python train.py --n_layer=10 --d_model=256 --n_head=2 --n_kv_head=1 --head_dim=128 --d_mlp=704 --vocab_size=4019 --activation="swiglu" --norm="rmsnorm" --norm_place="pre" --norm_eps=1e-06 --positions="rope" --rope_base=7210.0 --rope_fraction=0.5 --qk_norm=false --attn_scale=0.0884 --bias="none" --tie_embeddings=false --parallel_block=false --init="uniform" --init_std_qkv=0.0366 --init_std_o=0.0 --init_std_up=0.0366 --init_std_down=0.0 --optimizer="soap_variant" --lr=0.00433 --lr_mult_qkv=0.5 --lr_mult_o=1.4 --beta1=0.95 --beta2=0.99 --lr_head=0.0059 --grad_clip=2.0 --warmup_steps=200 --schedule="wsd" --decay_fraction=1.0 --decay_shape="linear" --final_lr_fraction=0.0 --batch_tokens=32768 --seq_len=256 --doc_mask=false --train_tokens=167100000 --steps=5100 --dataset="wikipedia_en"
Each number is 200 + 40 x the weight over the matrix's rms, rounded and kept within 0 to 999. Layers, rows and columns count from 0.

# o: layer 7 attention output (transposed), 256x256, rms 0.273, rows 101-118,229-246, columns 128-255
# v: layer 7 attention value, 128x256, rms 0.105, rows 102-119, columns 128-255
o101,225,182,226,165,194,202,253,213,122,162,216,139,177,165,207,239,247,169,181,187,175,211,246,217,184,233,223,210,234,239,232,125,206,188,142,111,198,216,192,206,184,197,205,156,191,220,306,237,207,184,184,281,204,155,159,136,207,212,252,212,162,269,212,271,193,231,280,195,140,167,196,174,209,204,202,247,214,172,243,243,219,122,228,189,257,177,175,175,207,168,247,234,177,199,237,251,133,222,218,139,175,137,151,212,175,232,233,279,195,233,175,246,199,152,210,149,166,200,163,243,178,188,203,183,123,165,201,145
o229,223,149,193,241,208,182,162,261,205,162,146,233,179,179,221,212,197,230,137,217,184,190,243,178,152,156,183,180,179,222,199,140,254,248,185,180,174,249,204,181,185,248,254,175,192,166,242,242,133,200,234,246,156,232,171,167,180,260,236,197,158,242,189,199,211,219,247,189,203,205,207,197,152,179,162,207,153,110,240,158,141,101,181,173,231,233,263,222,228,184,192,208,234,133,208,196,188,208,196,170,125,184,238,205,182,220,201,243,223,156,215,225,258,131,183,168,141,202,142,267,236,224,194,199,182,173,182,187
v102,214,185,251,168,199,224,217,171,174,196,175,132,223,179,191,288,175,149,245,207,196,194,204,185,176,257,249,235,203,178,157,204,137,209,215,174,180,157,211,219,222,154,167,232,218,256,155,269,295,213,214,110,253,187,141,225,162,200,185,139,233,139,211,144,188,188,303,214,224,213,180,202,196,189,133,245,199,227,105,169,249,284,226,163,216,218,142,258,164,162,198,214,137,285,241,230,242,208,211,225,102,143,187,250,146,267,255,187,205,217,141,202,264,192,223,196,174,203,178,197,160,210,131,248,136,230,141,274
o102,262,210,284,293,243,149,219,254,226,179,219,160,201,188,212,234,250,227,194,315,235,109,238,163,236,180,217,222,264,160,195,119,184,157,185,162,250,169,206,150,180,199,260,178,209,218,207,91,224,213,200,204,226,111,215,223,202,207,184,256,225,219,174,231,225,242,213,194,189,261,229,193,242,246,253,232,224,199,230,212,105,281,217,224,171,229,318,155,199,227,171,165,222,166,190,146,224,161,256,144,180,127,235,147,243,168,200,268,218,162,214,211,180,217,208,232,205,190,193,187,226,169,235,181,183,215,220,179
o230,151,234,187,224,191,215,179,225,183,199,247,266,206,258,226,205,238,191,223,250,232,183,209,219,211,174,187,214,212,181,202,137,217,148,182,132,232,125,157,241,190,170,180,155,199,206,166,139,219,217,178,207,238,191,152,177,247,263,280,161,192,217,153,186,129,155,238,253,212,235,219,200,191,261,213,172,168,194,212,197,194,220,208,277,201,177,193,206,169,202,179,163,228,210,234,225,231,211,205,118,261,166,215,146,219,199,166,263,214,213,212,222,201,201,198,176,211,228,200,174,208,112,196,167,198,172,255,193
v103,240,202,228,166,254,193,200,200,320,169,185,189,260,182,110,136,269,154,171,226,271,240,206,175,202,175,276,192,176,260,272,148,203,222,184,196,201,174,214,234,207,234,144,198,153,192,258,228,186,227,148,157,225,191,244,277,206,176,204,200,176,248,231,153,182,215,195,232,162,220,212,192,244,209,186,152,221,186,177,226,143,231,147,193,153,174,206,255,223,162,251,139,240,285,166,206,177,245,198,245,159,170,147,200,206,185,205,206,126,205,189,225,237,140,161,198,209,177,185,223,275,192,181,161,165,179,231,266
o103,246,222,257,129,237,69,191,175,285,191,235,169,298,268,222,187,234,232,160,184,240,157,177,261,257,202,305,209,231,172,271,243,247,176,199,201,242,198,224,149,231,175,270,259,164,207,192,226,193,258,187,179,183,147,206,102,220,196,220,155,158,251,248,266,157,182,209,171,194,207,234,271,203,212,204,225,222,256,179,175,219,185,230,204,232,185,198,225,258,193,228,211,250,113,229,219,189,159,265,206,169,145,240,211,228,247,196,215,292,284,183,200,251,246,265,237,205,227,159,152,247,216,237,197,152,194,237,190
o231,148,205,214,171,259,126,241,201,212,228,167,211,215,221,197,205,254,187,205,189,236,192,219,211,174,182,228,251,210,182,250,225,230,178,231,141,186,205,188,160,246,177,193,226,195,172,119,252,187,236,217,120,176,173,155,133,233,194,251,147,225,186,205,196,209,222,249,223,217,125,255,256,188,180,176,203,149,191,151,247,184,235,175,160,229,241,197,230,242,264,192,205,191,200,209,206,188,145,200,187,178,154,248,184,227,200,156,176,266,215,193,258,242,180,262,214,187,204,214,170,163,247,188,206,200,172,219,180
v104,111,193,174,149,169,216,181,133,220,178,236,152,196,187,213,224,192,253,179,194,128,183,207,234,223,230,202,206,107,268,265,242,221,211,148,220,123,262,205,246,242,134,168,192,227,168,204,117,175,184,226,258,204,197,210,220,163,206,173,158,195,135,206,183,193,226,296,150,205,157,159,189,166,188,182,305,149,183,135,181,180,253,144,126,199,163,131,196,217,169,161,191,174,230,210,214,160,175,190,234,256,142,143,227,156,183,271,219,101,199,252,179,229,248,213,218,137,178,149,168,272,227,237,223,226,133,203,242
o104,258,170,134,205,200,217,163,259,172,289,182,248,218,232,230,196,228,198,202,207,280,83,193,164,232,182,257,201,179,153,213,170,240,183,148,159,248,166,179,192,189,199,187,106,203,245,176,136,195,261,168,176,249,262,252,171,281,218,188,235,191,183,205,169,241,217,177,272,227,221,231,169,216,130,186,122,202,228,223,167,221,237,221,289,239,119,183,157,250,150,245,210,147,246,148,146,271,218,159,109,247,152,200,163,235,221,193,224,256,180,225,207,180,284,149,157,122,163,223,200,206,234,195,205,227,239,146,236
o232,242,192,151,228,245,176,198,295,211,270,139,212,192,255,151,190,233,215,229,173,255,190,192,203,238,252,215,252,185,228,237,258,279,164,181,109,205,182,269,148,191,260,183,167,239,304,174,133,199,198,193,69,196,230,179,191,218,191,169,269,205,188,174,195,214,195,194,218,211,242,168,224,182,171,149,157,179,194,144,248,191,181,274,269,185,161,292,144,206,192,248,215,176,277,195,102,230,190,178,218,233,175,235,164,199,211,204,201,259,163,164,218,197,222,160,136,137,165,169,201,146,240,202,237,170,235,185,211
v105,234,201,190,198,277,180,190,159,237,162,118,192,206,198,226,217,173,203,177,239,166,177,145,228,133,155,156,194,219,131,191,258,216,182,238,201,220,229,184,274,221,154,174,134,216,230,318,219,196,251,157,216,166,189,188,168,155,179,177,280,210,253,252,194,185,180,91,212,215,237,270,236,159,226,127,198,230,201,216,227,177,204,201,84,239,141,212,208,183,203,243,243,256,175,185,173,197,149,230,149,183,114,201,241,215,320,224,160,165,195,151,180,220,193,181,182,141,210,204,219,165,184,205,170,196,165,166,181
o105,189,177,188,192,251,171,190,210,258,249,184,181,145,312,288,157,154,186,215,245,215,146,204,173,261,189,204,187,191,232,283,175,106,256,308,228,123,209,271,221,214,204,188,171,155,221,255,200,176,222,147,115,142,170,247,130,126,97,250,275,168,254,142,202,231,195,200,229,189,119,148,190,189,100,208,178,135,238,203,174,202,233,139,239,222,222,129,210,203,241,172,226,217,175,130,241,297,218,195,184,230,253,156,216,202,165,184,229,233,167,286,208,211,198,164,206,216,232,189,195,268,172,221,250,182,175,154,200
o233,191,237,177,224,220,163,184,215,266,239,252,178,227,249,199,161,204,231,173,265,209,215,216,180,232,168,198,137,263,208,243,195,97,242,209,152,231,197,232,182,156,234,208,250,261,257,204,224,179,223,146,223,166,193,224,166,243,128,265,164,201,233,119,172,197,126,201,190,251,182,147,203,210,170,148,165,183,262,206,220,155,204,202,156,194,225,182,237,149,214,218,187,205,198,179,205,210,177,165,226,237,228,198,240,266,229,190,216,229,191,162,199,198,173,188,227,173,219,275,204,210,160,147,229,234,196,203,229
v106,258,191,210,163,210,156,209,205,188,215,168,244,195,188,250,109,263,318,238,166,152,304,210,195,125,190,261,222,199,214,173,218,184,231,186,206,187,190,176,212,209,115,206,196,249,161,275,221,236,210,240,181,230,186,180,178,213,230,170,277,172,158,191,272,177,193,199,83,178,229,200,200,127,211,291,221,145,253,205,228,172,155,192,284,224,233,171,206,180,199,197,156,186,222,176,152,197,173,184,206,246,145,231,254,210,254,197,151,169,226,209,186,177,316,170,282,111,219,285,259,280,220,160,221,160,159,194,218
o106,217,145,168,191,242,159,235,160,201,167,160,164,230,235,229,301,176,242,197,175,164,136,252,264,153,140,198,129,299,216,212,181,260,174,220,184,144,169,242,240,149,260,125,162,242,178,204,266,255,150,147,84,156,218,222,116,165,171,244,244,233,175,210,216,200,198,250,223,227,180,114,183,183,210,230,165,229,179,197,115,211,184,219,124,271,234,149,184,201,242,227,208,245,253,180,171,233,153,191,309,203,252,225,251,158,170,192,244,105,247,194,219,131,198,214,200,231,240,276,239,192,199,174,261,206,266,214,145
o234,187,207,182,192,251,109,220,209,163,206,179,242,163,201,184,227,218,115,184,257,192,147,164,165,256,178,206,214,221,206,196,206,219,157,248,179,198,152,289,131,228,183,176,197,171,205,195,215,234,161,163,176,183,207,209,188,214,184,226,288,248,178,196,199,248,169,174,198,246,187,240,242,164,212,188,275,180,186,239,185,171,185,209,184,239,200,198,214,195,165,171,159,200,191,164,208,182,219,150,218,190,192,148,203,147,161,160,200,149,209,192,149,203,192,250,158,176,179,252,223,150,143,236,183,190,184,289,160
v107,207,180,233,332,210,227,191,163,252,193,160,227,168,147,182,182,229,174,236,217,191,176,216,153,179,154,264,203,166,126,207,147,205,176,231,247,148,201,203,207,196,146,254,235,268,195,169,268,206,197,190,241,153,196,146,186,172,216,158,162,180,207,281,216,240,211,210,225,191,236,235,115,159,126,180,159,131,145,127,203,206,208,201,166,242,235,178,204,204,191,206,169,207,223,171,251,237,163,163,231,201,248,174,239,166,235,176,153,121,184,234,179,212,159,198,292,243,205,265,153,165,120,217,209,241,242,151,143
o107,283,196,199,207,169,120,199,120,234,191,197,169,172,169,171,242,167,189,147,240,212,164,253,197,206,182,210,223,183,237,237,202,230,170,314,128,202,166,198,259,318,191,281,158,194,174,122,178,162,197,299,229,207,201,134,121,239,178,212,256,240,247,216,186,224,199,264,145,181,207,109,227,232,150,197,174,223,141,191,187,243,252,159,211,180,218,221,172,249,191,263,215,130,242,264,247,125,151,221,264,258,174,201,285,236,140,249,195,257,219,280,188,180,189,208,243,161,207,174,221,131,224,241,218,160,204,298,156
o235,263,192,128,153,188,111,245,162,218,188,140,183,191,177,187,186,207,178,227,219,141,180,157,211,198,170,235,213,174,197,189,181,180,205,220,175,204,224,186,234,231,217,239,185,133,233,232,200,156,175,248,220,238,215,144,162,180,185,222,241,230,246,202,199,198,197,151,195,217,226,152,205,188,175,211,154,218,147,193,189,266,226,217,204,163,217,224,168,246,207,202,246,187,223,219,257,168,183,244,186,188,153,235,276,186,210,272,237,191,179,209,174,199,224,214,229,190,175,154,274,234,208,208,186,197,203,269,181
v108,245,185,242,172,210,186,199,162,153,244,222,202,174,261,204,210,181,249,235,161,141,269,175,217,173,223,199,238,186,150,235,217,272,218,218,157,229,220,280,175,232,228,183,157,184,216,191,222,184,195,237,190,257,206,185,217,219,211,206,154,214,293,184,245,214,212,189,170,178,173,217,163,216,173,127,105,134,224,233,232,205,110,217,118,189,265,258,221,156,184,229,180,265,116,176,242,188,254,172,222,249,198,217,182,237,242,137,214,248,217,235,187,208,197,260,230,140,201,192,303,100,207,213,247,234,168,191,233
o108,177,180,226,174,204,127,243,225,269,127,236,191,168,212,189,179,156,209,179,188,260,238,236,207,152,216,194,236,221,241,175,198,133,241,180,187,209,176,178,243,121,220,244,207,152,172,185,259,212,212,186,224,179,193,128,167,194,224,193,229,261,235,231,196,239,162,264,185,232,257,146,253,118,149,234,237,248,157,196,97,150,144,264,229,202,285,223,116,262,243,179,231,169,192,212,164,287,202,261,228,261,283,221,281,200,220,235,210,204,172,157,215,197,186,202,202,130,187,249,187,205,148,197,208,229,169,215,158
o236,184,228,258,137,143,207,258,192,254,189,203,194,184,220,193,212,203,189,174,143,308,227,208,195,181,144,262,248,211,233,155,186,234,173,157,214,177,231,191,207,142,171,216,225,145,197,197,233,235,215,234,281,170,247,204,180,201,153,175,203,202,211,221,188,261,174,200,236,242,243,135,218,185,156,168,188,189,190,231,198,144,207,175,179,190,222,191,264,197,256,145,200,215,194,201,131,218,252,154,233,221,217,197,235,146,187,185,191,192,174,196,205,227,154,198,170,203,189,235,158,234,184,207,158,222,204,142,203
v109,203,145,187,220,194,232,203,205,290,241,175,176,188,196,128,164,185,168,233,201,191,210,212,176,150,156,198,199,177,159,256,164,180,169,188,182,227,203,175,157,165,178,204,238,260,217,175,154,204,235,222,140,202,253,174,259,258,241,221,230,182,208,188,233,245,184,220,211,167,244,206,192,148,202,194,164,167,238,160,180,183,245,199,206,223,236,176,220,169,230,146,213,212,140,240,229,106,183,220,188,180,246,176,164,135,209,189,246,268,180,145,193,169,236,212,173,171,149,217,161,236,239,206,220,214,125,138,240
o109,276,183,143,156,204,151,218,245,182,97,241,174,223,163,183,211,287,263,212,233,148,161,221,294,140,168,295,173,213,197,168,179,221,179,182,253,214,189,164,193,211,224,225,224,173,117,210,230,191,201,247,240,221,153,169,238,145,254,198,142,214,218,176,229,196,235,137,140,160,236,186,281,181,247,155,242,165,161,116,182,223,221,254,270,192,255,179,153,283,256,155,219,304,134,228,206,226,174,155,255,176,139,221,214,213,248,134,157,177,168,239,183,234,192,201,203,135,162,182,167,169,147,201,191,265,229,210,105
o237,197,220,164,200,189,251,209,245,190,114,260,155,214,239,251,195,257,216,173,193,220,208,186,275,211,208,185,150,203,142,184,210,181,173,177,227,228,139,121,254,138,209,224,167,169,206,200,216,223,191,229,204,169,189,253,160,138,191,278,156,226,201,219,257,191,159,169,188,185,266,208,198,213,208,263,156,274,166,214,178,220,201,190,218,218,234,168,210,261,300,128,212,211,237,169,197,244,195,177,226,163,150,240,219,207,193,236,192,131,213,180,246,167,207,142,184,166,165,219,270,272,201,185,151,216,203,182,131
v110,103,173,185,218,147,148,175,201,216,198,267,237,205,276,188,242,247,251,172,205,160,189,120,158,238,214,188,242,176,259,160,206,158,196,160,208,163,204,238,178,158,264,221,188,206,172,249,155,227,144,175,257,236,43,238,149,221,216,114,166,217,115,144,197,221,210,208,275,265,242,243,225,114,183,205,200,240,289,228,131,203,105,210,177,199,215,203,223,171,192,292,180,258,187,193,225,194,174,255,148,272,241,251,156,190,181,135,159,164,202,256,190,199,140,206,108,152,189,238,233,210,155,124,221,114,158,192,182
o110,248,169,195,216,233,136,220,243,198,137,201,255,211,183,240,154,144,132,157,220,68,235,224,133,158,223,221,268,124,221,179,142,218,135,220,213,182,176,186,185,307,173,255,251,162,194,156,37,166,162,102,221,160,262,250,222,232,264,159,188,175,218,192,173,154,242,205,204,184,167,211,187,151,205,241,155,181,134,136,165,257,286,261,123,188,341,208,219,127,246,208,227,129,149,230,159,186,191,191,187,210,271,199,222,203,119,230,179,286,150,285,189,124,159,229,142,232,193,235,202,114,229,245,198,227,113,142,231
o238,230,203,236,240,204,166,195,185,202,208,240,168,193,166,183,170,138,211,104,210,178,257,176,164,217,178,190,187,112,238,204,180,209,215,204,191,233,210,181,178,257,227,196,216,174,184,195,199,174,216,182,188,147,231,216,248,252,144,196,180,146,193,261,212,206,250,186,162,211,235,178,218,207,169,215,202,193,171,157,189,279,265,205,119,235,214,201,223,189,171,182,224,188,207,166,197,182,180,158,232,219,296,198,191,203,156,171,173,182,186,232,188,167,181,202,180,165,229,264,175,222,267,202,211,276,144,191,169
v111,126,202,240,121,313,276,217,237,248,172,157,162,224,237,190,192,254,278,182,214,123,221,232,228,170,211,219,221,223,262,231,125,201,218,166,223,199,177,152,213,170,270,249,205,186,196,243,151,210,202,152,193,135,313,241,160,103,140,171,207,266,171,246,247,200,206,226,206,140,181,180,219,138,177,169,161,176,281,152,211,220,201,221,186,196,199,294,145,147,227,207,217,290,205,183,143,208,201,188,227,188,156,230,236,163,139,199,221,292,191,215,249,184,192,191,238,159,233,237,248,284,219,114,237,230,173,192,220
o111,116,174,205,146,194,224,214,242,291,136,301,180,216,138,173,165,175,167,195,295,195,193,243,176,191,221,256,153,189,106,181,202,192,218,141,263,198,225,244,189,159,143,151,232,189,208,185,263,207,232,160,187,198,154,167,294,138,209,159,169,205,251,201,97,257,182,194,279,234,187,254,227,245,268,248,196,118,218,261,156,227,235,213,266,235,203,202,245,244,172,268,187,163,209,185,158,180,225,221,235,209,226,164,168,157,201,194,192,223,171,174,209,233,214,184,153,168,125,137,118,223,152,175,202,195,140,228,196
o239,154,224,240,195,176,214,188,203,186,199,157,190,182,138,166,163,174,196,229,210,210,161,225,205,192,205,196,179,163,226,197,235,179,194,169,265,207,229,216,223,253,202,146,186,229,191,209,245,147,197,186,135,192,135,172,218,219,188,193,144,158,193,166,168,204,183,171,262,219,213,200,170,157,277,270,203,138,208,190,136,209,200,190,228,240,201,187,219,205,231,235,239,164,219,196,147,162,228,198,152,203,251,146,165,203,232,197,218,195,189,253,188,221,172,206,184,211,143,164,177,230,142,192,231,196,191,238,135
v112,146,168,186,242,209,186,209,231,214,319,171,196,158,177,217,207,151,157,247,244,186,230,178,264,175,217,138,228,243,161,225,208,270,175,203,230,182,175,177,221,192,166,187,156,189,184,263,171,220,208,152,202,222,203,137,202,151,191,224,197,178,187,181,252,201,217,221,231,249,155,238,149,251,210,183,194,221,224,234,188,243,255,201,230,189,173,227,161,125,176,219,254,168,218,179,126,148,212,249,236,197,151,217,203,196,222,255,257,173,176,255,202,203,187,235,256,290,285,125,255,187,206,218,193,238,175,183,207
o112,169,188,281,198,240,164,241,153,239,176,169,211,240,241,200,265,154,144,182,150,148,171,205,197,124,179,173,93,136,193,201,272,202,224,190,112,263,178,187,206,211,249,265,178,180,225,167,248,260,153,208,155,171,178,252,248,194,166,224,249,251,208,236,164,202,194,216,274,134,155,227,131,273,270,170,159,163,250,175,175,282,130,203,167,206,255,234,199,209,137,206,293,167,151,137,204,193,221,250,190,238,246,150,128,144,235,164,142,173,139,184,203,169,199,163,179,210,167,180,228,192,187,209,160,203,208,248,161
o240,141,223,220,151,221,192,200,192,175,238,198,224,226,243,196,157,185,224,241,220,182,246,163,253,153,158,191,146,177,174,185,219,175,259,195,141,277,210,137,229,195,210,229,184,227,211,195,179,170,192,263,178,206,191,217,266,166,188,203,182,195,236,231,172,229,196,200,238,248,198,198,180,269,216,188,152,146,144,213,151,175,201,115,154,240,148,205,209,211,194,214,204,212,201,175,206,263,212,238,258,171,151,209,214,185,178,187,145,226,135,262,202,216,188,210,188,199,120,232,199,219,174,237,161,226,250,235,185
v113,201,194,183,276,229,168,243,189,198,217,217,219,261,167,173,233,103,83,210,169,225,190,187,205,201,205,174,204,177,182,215,212,171,206,201,202,283,254,278,159,161,242,207,199,151,157,200,216,149,200,208,180,176,166,144,175,131,213,248,177,199,184,220,235,210,191,214,169,147,176,237,210,215,171,131,174,183,257,100,194,128,255,225,205,242,230,262,175,206,225,226,196,271,185,142,132,143,241,211,208,190,187,172,233,167,156,130,196,192,190,224,206,271,191,236,184,239,209,148,321,260,214,196,229,227,221,230,232
o113,322,211,213,134,159,226,290,178,154,189,197,195,230,231,167,179,226,311,213,212,207,163,208,170,195,144,221,177,224,192,200,205,250,240,165,218,210,214,221,170,159,129,245,214,115,234,153,101,150,233,198,225,185,319,181,191,251,174,152,155,125,253,206,229,254,157,219,191,255,263,219,156,222,319,182,273,173,167,207,150,327,239,178,202,172,239,205,196,231,262,256,201,270,130,216,202,219,144,114,308,204,260,278,211,249,292,161,179,186,233,164,288,300,221,143,168,181,207,193,160,188,145,184,145,188,134,224,204
o241,235,240,193,215,138,194,252,205,162,198,190,258,196,171,172,177,210,204,248,162,200,189,128,196,191,150,180,235,165,214,231,242,264,235,177,187,150,197,200,219,149,175,193,234,180,226,199,233,177,181,211,232,194,268,251,212,199,189,230,175,205,226,181,267,203,228,196,170,218,189,175,188,193,236,214,178,174,185,223,150,227,263,185,182,224,194,167,138,203,205,215,239,227,189,208,265,195,249,204,262,276,214,242,189,178,233,202,198,189,207,223,243,259,189,217,215,240,210,202,164,159,192,209,199,166,205,202,194
v114,189,197,210,190,203,223,170,240,208,178,280,148,273,205,220,192,226,151,168,258,228,248,237,252,188,211,150,198,147,149,244,191,227,198,273,252,79,170,172,162,199,157,183,195,130,280,226,176,195,218,215,201,156,173,223,164,246,240,212,199,201,240,162,212,176,174,201,189,179,169,206,178,142,176,190,201,269,184,238,186,265,245,223,194,160,215,191,137,237,208,207,138,245,188,207,199,183,181,247,231,291,219,184,171,178,195,206,192,235,212,133,138,202,257,194,187,150,133,113,190,263,212,201,242,159,248,176,181
o114,185,134,209,258,212,151,174,265,219,185,255,270,173,174,132,265,166,222,189,187,237,187,124,183,235,222,243,143,164,179,177,172,160,132,187,208,206,131,188,235,206,230,173,234,210,132,177,215,191,173,215,171,194,255,247,244,143,254,205,198,144,219,262,146,154,245,88,229,246,231,154,189,168,206,191,158,177,230,216,284,185,99,177,152,233,196,292,193,194,200,183,239,132,233,161,197,187,207,245,154,174,236,254,142,195,172,232,196,199,244,162,223,177,215,191,213,164,239,197,231,145,205,219,256,236,145,166,290
o242,214,191,210,221,164,181,184,186,217,201,256,231,112,212,229,175,181,188,205,252,158,184,217,183,178,252,273,193,219,217,210,220,252,166,160,112,217,208,199,235,227,217,236,253,158,123,176,167,147,182,175,175,117,255,172,147,170,204,288,227,147,149,230,197,188,191,184,261,169,233,122,207,168,227,167,211,231,248,133,213,253,132,225,180,231,208,216,117,219,201,241,197,199,192,202,237,228,192,203,221,180,242,195,163,175,197,236,245,179,191,246,187,135,227,199,226,160,240,182,199,161,214,202,189,266,197,160,207
v115,273,191,189,171,258,185,198,235,303,135,206,134,179,278,223,238,225,204,172,173,140,179,143,194,192,159,144,140,198,181,224,193,136,224,174,253,165,217,171,181,221,233,239,209,230,153,228,151,168,219,192,167,233,179,161,354,226,157,200,165,231,188,248,193,194,167,180,184,240,181,202,241,226,131,128,266,128,194,256,164,140,237,187,180,153,216,129,265,276,205,266,227,164,135,163,184,167,172,223,203,172,143,176,222,210,139,240,225,84,206,213,222,235,137,162,191,169,186,260,243,165,217,256,181,230,220,231,269
o115,135,166,161,188,192,237,214,247,186,163,116,169,148,186,289,162,163,180,235,147,230,173,218,206,234,253,278,228,232,79,226,258,161,277,128,276,197,223,317,246,97,280,184,234,192,169,172,198,239,211,314,205,228,127,150,108,145,154,180,151,169,246,269,245,186,139,163,71,169,205,211,206,211,209,171,217,271,151,192,192,190,198,243,192,220,171,174,157,219,215,163,218,213,228,223,191,239,174,199,193,236,263,162,271,235,156,162,235,221,173,146,229,278,202,185,179,257,162,202,175,168,181,169,213,244,249,199,223
o243,236,212,224,206,212,228,210,187,200,253,223,176,187,160,169,144,246,209,204,268,235,206,205,247,210,170,217,185,179,177,207,226,191,215,184,239,195,207,285,288,154,215,194,189,114,194,200,208,225,163,276,209,213,265,148,184,227,128,211,207,167,165,235,201,242,201,218,133,187,172,182,187,189,214,251,245,204,183,220,287,210,230,186,243,216,159,199,197,214,257,187,200,256,262,205,209,270,193,186,208,159,232,233,190,261,244,146,269,144,182,177,181,198,280,271,167,189,179,182,173,217,261,179,232,226,217,206,212
v116,183,231,216,216,205,196,176,171,170,219,238,226,158,195,160,272,213,156,284,176,157,209,222,157,178,184,202,157,174,175,201,225,165,234,109,213,105,208,215,230,194,176,230,232,179,176,215,203,169,206,216,208,224,218,187,185,157,179,274,198,144,133,246,123,161,199,160,251,182,146,213,175,171,149,232,185,99,202,202,175,193,158,306,179,90,247,192,163,214,218,151,192,235,197,276,164,165,259,253,188,155,174,195,246,201,194,249,155,216,218,233,237,163,173,191,179,186,198,186,259,303,237,285,241,221,231,226,261
o116,209,201,200,251,197,288,251,206,218,158,171,257,220,235,203,168,219,190,192,162,191,224,228,245,281,218,195,139,195,208,158,168,194,220,200,158,195,225,254,245,127,174,215,239,270,250,262,217,218,170,228,265,210,230,242,153,191,199,185,193,220,217,244,192,261,210,146,204,131,185,184,181,169,190,223,170,193,218,193,241,186,220,136,197,225,171,288,308,169,189,239,187,149,216,288,163,262,199,158,182,194,257,207,201,210,292,290,199,157,235,199,188,237,177,243,138,216,198,164,233,138,205,205,186,323,202,205,162
o244,203,214,244,187,229,261,237,191,191,137,160,165,191,140,159,149,244,208,271,197,192,198,281,213,206,286,204,222,198,227,231,170,201,222,239,192,205,249,181,255,254,186,212,244,247,266,216,219,242,130,197,221,229,216,209,175,212,194,222,238,250,157,212,173,215,171,208,234,214,174,292,174,180,239,152,172,203,219,252,194,227,228,117,216,188,221,242,238,175,161,204,185,245,253,212,195,237,196,210,265,183,190,149,185,210,243,178,230,208,231,170,226,150,192,247,221,180,130,151,146,227,223,210,246,205,231,224,161
v117,160,211,190,144,197,256,170,157,270,197,168,225,198,228,228,251,177,215,181,197,239,224,223,230,274,206,223,228,140,234,171,217,178,191,200,206,180,214,150,220,189,154,190,178,141,215,219,220,170,225,227,195,202,235,131,183,134,193,243,81,186,198,148,195,159,198,210,178,138,158,239,191,256,194,223,168,131,217,201,196,171,177,147,197,151,190,215,195,140,226,175,207,256,190,208,215,209,125,215,168,210,224,205,259,233,185,147,210,167,182,255,242,230,243,241,151,139,221,296,216,132,256,167,250,229,181,189,182
o117,206,218,130,204,138,185,209,279,161,148,186,236,192,161,152,238,161,181,211,203,237,82,178,199,212,161,179,207,242,234,226,215,254,209,206,199,220,178,261,195,196,194,174,182,217,222,219,185,140,174,246,222,170,162,236,210,155,207,168,292,190,168,197,188,185,155,240,241,150,260,241,222,200,252,299,253,104,192,255,217,224,251,212,229,287,196,232,208,254,219,180,250,235,112,223,173,253,263,172,218,147,224,174,115,244,224,134,190,176,194,214,105,121,313,242,206,149,203,132,206,214,190,276,210,212,232,156,285
o245,136,198,222,231,176,207,228,151,198,199,199,188,249,231,182,214,172,216,236,166,175,164,188,243,187,241,205,188,198,191,223,203,208,164,177,239,166,225,202,205,235,240,216,168,270,195,194,130,224,181,242,211,155,164,264,181,184,155,197,213,208,215,225,153,206,180,182,242,166,172,183,192,183,168,222,315,87,105,198,181,214,214,157,191,230,181,227,242,152,205,233,245,224,196,223,130,195,200,228,198,160,223,210,133,269,166,213,154,217,213,217,150,174,194,245,174,236,138,174,169,210,155,273,192,273,186,177,245
v118,156,219,199,199,235,236,210,271,213,134,145,207,175,217,182,224,238,200,217,150,191,232,208,276,208,216,146,240,251,246,271,180,240,219,226,191,240,136,138,157,194,158,210,307,174,220,204,136,237,174,144,252,254,143,151,227,254,233,312,205,152,164,142,209,183,183,233,215,244,159,220,233,259,155,245,171,200,287,213,176,208,216,218,285,196,240,203,266,238,160,256,228,225,239,153,211,193,172,234,240,222,265,221,245,262,153,175,248,184,218,148,207,162,191,207,182,270,168,241,212,119,245,213,233,147,244,159,198
o118,188,251,270,261,192,212,142,103,229,148,216,251,154,251,87,188,201,232,119,244,182,190,193,192,174,186,232,202,216,234,236,290,166,210,170,250,236,183,255,221,246,219,245,173,221,247,126,124,152,260,200,251,142,201,243,291,196,245,222,147,272,355,245,242,211,159,227,148,224,201,171,271,101,214,268,214,175,218,259,234,228,103,257,206,235,195,176,227,230,212,168,166,187,213,274,249,172,267,150,174,172,187,129,241,138,208,220,107,227,213,270,249,173,215,183,229,188,191,175,191,236,166,190,213,257,220,131,174
o246,188,196,213,252,184,185,191,181,190,203,204,186,187,256,172,259,235,217,131,241,159,186,216,189,225,219,216,147,198,162,225,203,168,229,106,203,249,211,248,192,225,195,279,204,209,163,182,176,204,255,151,241,173,167,238,255,258,229,184,159,221,239,218,239,221,194,165,191,146,126,209,133,149,296,231,237,217,204,177,202,144,123,108,217,204,210,223,229,203,206,187,161,228,222,251,205,196,232,217,185,196,195,195,205,109,201,286,186,212,245,186,218,215,167,189,205,147,129,194,202,227,145,238,159,274,233,268,210
v119,136,226,256,125,215,185,182,220,246,195,247,224,197,238,232,229,193,154,266,170,226,195,168,196,150,215,239,181,218,153,180,144,213,189,140,186,281,176,234,179,226,169,175,173,181,194,150,234,157,229,178,223,211,242,213,195,180,160,140,222,149,190,199,205,196,211,183,138,241,156,141,201,173,181,272,178,228,264,206,162,136,205,268,154,216,176,241,263,240,181,129,199,204,181,155,252,155,216,164,176,152,160,190,226,179,107,223,190,184,205,254,231,184,242,217,237,137,233,199,186,188,144,207,184,149,230,223,173